From a checkpoint of a small transformer trained on Wikipedia.
Size: width 256, 4 heads of 64, MLP 704 SwiGLU.
Architecture: RMSNorm before each block, rotary positions, no biases in attention or MLP, untied embeddings.
Training: a variant of Muon for these matrices, 233M tokens, 4839 steps.
Each number is 128 + 32 x the weight over its row's rms, rounded and kept within 0 to 255. Layers, rows and columns count from 0. The size above them is the row's rms in percent of the matrix's.

# layer 3 MLP gate, 704x256, rms 0.103, rows 671-703, columns 0-63
size [ 97  96  95  99 105 107 101  96  99 101 102 105 101 107  98  97  95 103 102  99 104  90  93  98 105  97 105 101  97 101 103  99  96]
[[103 123 160 150 145 124  94 120 108 106 171  98  91  99 155  62 109 155 127 163 115 130 120 121 101 110  55  92  51 120 121 122 119 158 102 137  92 122  75 137  84 159 159  95  69  91  85 146 121 131 132 152 161 188 162 151 139 155 158 112 114  93 152 154]
 [175  69 115 105 179 194 117 154 168 105 154 139  54 125 195 145 159 214 184  95 107 115 156 104  41  80 127  53 168 126  91 114 132  91 149 139 134 146  89  86 126 137 116  64 126 103 120  44 137 131 138 149 114 179 147  75 141 132 133 130 129  90 147 135]
 [122 174 163 116 140 118  71 114  74 157 125 155 144 107 130  96 161 122  88  72 112 177 113  83 105 120 138 178 153 112 160 119 118 101 100 178  99 166 135 116 125 100 205 122 177 159 168 131 121 130  72 120 171  81 109  99 116 110 172  94 123 137  87 160]
 [186  79 129 133 165 151 130  95 142 126 175  90 153 103 160 179  52 156 125 176 160  77 155 108 102 127 116  92 135 149 148 174 151 174 119 160 176 136 178 109 123 136 102  93 162 133 110 101 121 158 155  88 108  59 156 108 135 102 205 154 149 115 149 121]
 [134 196 110 113 144 166 146 162  97  91 107  84 123  60  71 131 116 127 146 124 201 170 171  77 107 116 119 152  90 110 106  73 109  86 106 147 121 155 125  56 116 145 112  85 149 126  62 164  87 129 148 160 176 108 144 131 128 116 105 125 214 112 114 187]
 [ 93 145  95  76 127 149 119 112 129 117 144 100 111 174  71 116 171 138 101  99 131  51 120 101 131 161  80 103 123 107  94  90 139 178 133 131  75 142 135 141 140  87 114  98 115 144  92  71 147 193 169 109  89 115 157 162  65 108 184  67 108  86 121 120]
 [138 203 179 124  94 165 156 181 103 111 131 142 162  88 128 156 161 165 118 128 102 113 184 133  65 129  78 132 130 100  57 130  72 148 125 102 124 129  87 122 135 104 150 114 129  92  99 178 125 120 121 117 135 113  83 163 109 142 165  81 103 196  74 143]
 [ 88 163 100 148  89 122 134 105 117 126 162 165 107 170 143 153 140 100 168 103 115 144 169  84 102 124  91 154 146 127 139 154  96 163 145  66  90 112  71 131 112 137 115 167  99 156 136 105 125 196 140 177 116 152 132 122 169 132 157 153 119 107 146 134]
 [ 36 175 136 129 191 155 156  87 115 103 138 172  88 141 175 116 143  94 114 120 150  49 155 162 120 153 100 110 139 138 151 177 133  95 115 141 144 116 113 132 143 155 113 167 145 174 171 140 164 123  82 144  83  96 144 192 109 155 137 136 134 171 123 210]
 [141 172 144 161 171  73 151 174 115 159 156 103 114 130 152 140 212 153 128  98 150 116  92 121 126 142 139 195 152  92 170 123 113 167 172 120 161  88 120 108 113 122  98  87 111  86 206 112 102 175 106 131  67 182 114 141 127 117 127 181 115 150 133 186]
 [120  31 130 137 127 161 162 119  86 159 100 163  98 154  61 107 147 143 157 102 119  65 153  84  85 165  69 140 135 110  71 241 134  80 141 118  53 148 129 127 106 141 131 163 144 171 111  91 221  86 152 117  92 191  97  74  80 173 174 122 150 181 155 143]
 [118  42 154 108  76 111 106 152 107 136 115  65 162 109 136 126 134 179 100 151 123 172 116 142  55 166 132 140 150  94  53 120 135 113 163 133 121 176 187 120 115 174  77  88 105 145  83 122 104 135  74  89  91 137  60 115 167 140 190 115 110 110 147 105]
 [153 108 139  99 164 188  98 171 115 103 124 137 132 106 105 145 153 173 170 124 189 144 120 137 149 101 136 170 110  97 149 129  92 120 138 156 165 132  92  99 139  63 127 162 106 113 120 142  95  56 197  80 151 116 111 170 139 112 101 215 149 112 112  96]
 [190 137 129 134 101 145 151 143 125  97 186 119  90 156  90 135 101 160 115 142 102 139 108 200 134 115  93 153 105 116 194 148 134 127 154 157 154 141  64 164 134  72 172  92 170 155 128 103 154 101 108 145  95 171 194 102 145 140 138 156 123 151 126  40]
 [156  90 135 110 104 154 117  54 155 155  80 163  93 160 102 148 110 111 108 153  74 161  92  82 107 134 184  64 123 164 107  82 115 153 172 163 104 144 137 126 149 157 168  94 107 108 104 127 129 129 101 178 135 187 135 142 149 102  88 133 131 115 104 106]
 [169 174 154 120 126  95 159 144 122 156 148  45 183 107 123 111 109 115 190 143 135 181 141 134 134  85 139  74  89 121  78 192  88 154 123 122  98 115 122 156 133 115 154 121  92 145 114 104  84 139 142 171 139 113 135 123  88 135  82 134  81 134  98 131]
 [127  97 125 158 138 193 153 136 110 111  68 121  62 111 156 113 111 117 123 121 106 126 137 198 108 134 141 125 130 147  94 116 130 125  78 165  83 132  93 111  90 167 108 175  89 101 147 183 138  94 117  70 120  85  90 126  18 158 159 100 160 115 118 163]
 [117 120 100  91  86 101 159 141 153 139 160 124  65 169  78 159 133 187 146 135 139 163 146  97 195 105 130 164 120 153 161  96 146 109 175 122 100 107 137 139 107 102 127  79 126 112 124 130 108 138 134 142 155  93  62 139 137 158 154 121  99 127 117 109]
 [104 103  72 104 133 155 156 121 151 143 124 170 110 131 159 133  45  60  77 100 113 169 127  85 112 152 142 119  46 141  88  96 157 152 107 113 115 139 106 149 179 168 160  91 105  97 160 104 101  82 146 154  63 112 143  95 139 169 158 106 134 170 163 118]
 [ 97 155 168 142 144  26  94 126 148 124 150 102  64 171 149 101 172 128 140 109  86 145 129 165  95 157 113 102 138 123 119 145 216 129 127  78 153 144 126 112 123 137 136 105 151 131 152  87 104  95 102 131 105 161 134 162 146 119 139  87 124 142 118  38]
 [210 139 163 111  73 123 136 116 124 153 119 152 136 146 153 102 124 128 117 107 125 122 116 113 117 105 116 166 112 187 146  39 123  88 126 153  76 169  82 158 126 191 139  87 145 115 111 127 114 155 153 156 142  87 159 159 131 129 140  91 115 130 134 148]
 [ 98 109 103 118 142 120 194 193 119 119  54 106 149 140 139 105 138 159  76  90 146  79 146 154 166 121 149 187 102  84 124 140 146  88  78 119 160 109 135 158 131 131 204  82 159 158 148 156 132 122 100  95 145 102 130 116 154 126 114 113  88  86 162 134]
 [139  94 139  96 169 159 103 151 166  81  87 140 166 150 159  88 119 171 147 133 139 150 118  95 125 135 134 157 147 113 172  99 108 130  86 101 149 163 104 100 188  65 137 111 122 112 125 100 158 139 156 189 101 160 117 134 158 131 150 144  97 125  95 137]
 [129  94 127 167 141 156  79 109 129 113 138 145 126 113 115  82 120 182 125  88 128 123 141 165  80 104 136  87 135 120 214 159 137 171 138 157 129 118 112  61 125 103  90 128 143 155 175  72 171 107 123 115 139 170 146 176  51  86 152 107 180  88 133 149]
 [122 124  99  96 103  98 170 139 179 128 156 176  96 116 149 132  77 162 145  99 118 197 194 146 100 119 100 126  96 187 153 165 102 131  75 149 128 171  75 162 149 171 114 160 110 168 137 159 119 101  98 136 151  99 113 108 108  99  99 114 174 155 107 202]
 [101 106 121  73 200 111 206 111 159 185 143  94 190 166 145 172 133  94 126 111 113 104 139  94  63 152  93 116 143  64 204 137 157 154 129  65 120  75 124  97  98  52 113 190 134 102 125 119 127 126 136 106 132 127 149 100 154 104 140 152 110 151  88 109]
 [179 174 149 126 110  96 141 134 167 108 144 125  81  53  74  93  89 172 101 159 120 137 157 174  56  87 138 145 178 102 135 140 121 105 153 140  83 150 152 100 128 117 134 133  96 154  70 131 141 193  83 112 127 132 119 145  81  98 136  97 154 163 150  90]
 [138 102  74 130 152 142 121 118 117  90 124 116 154 112 156 114 120 156 127  72 115 151 174 134 137 162 161 159 108  99 157 110  91 138 173 168 183 169 159 103 194 175 148 152 132 105 155 146 149 143 135 127 164 119 170 111 122 106 137 124 104 113 178 169]
 [120  60 150  96  55 202 174 164 175 104 100  81 138 122 101 113 121  83  82  97 113 169 112 158 119 139 178 125 140 147 100 113 170 173 147 142 125 116 132 109 131 109 102 175  80  76 117 175 117 171  89 122 176  73 168 109 120 130 113  96  79 135 119 132]
 [161 104  89  95  94 112 140 126 193 103 151 104 194 135 153 112 143 102 163 137 118 117  77 176 162 129 104 111 166 137 148  63 121 128 103 112 158 157 137 120 184 137 173 111 128 106 100 121 155 172  65 179  82 128 106 162  77 140 112 117 179 135 143 111]
 [166 165 164 146 119 128 141 106 101 153 106 150  94 129 174 110 141 159  54 173 129 130 115 136 161 112 101 117 136 116 110  78 143 105 110 127 176 121  96 117  74  66  54 105 177 140 145  78 177 126 160 144 123 126 171 166 158  81 101 128 126 102  84 128]
 [131 150 159  97  81  36  97 153 130 123 152  82  94 136 130 174 175 157  69 150 136 134 132 128  86 137 171 154 201 120  77 123 124 125 193 103 142 192 185 147 104 148 151 116 143 107 107  71 110 193 113 230 109 146 141 153 145 168 136 164 107 123 128 134]
 [120  87 141 184 123 152 147 155 151  98 184  86 107 154  90  95 170 134 100 124 109 149 115 110 140 108 150  98 144 141 101 142 144  73 155 133 153  96  82 115 119  74 173 134  99  82 106 132  46 131 134 150 177 203 119 135 187 136  80  90 131 114 124  49]]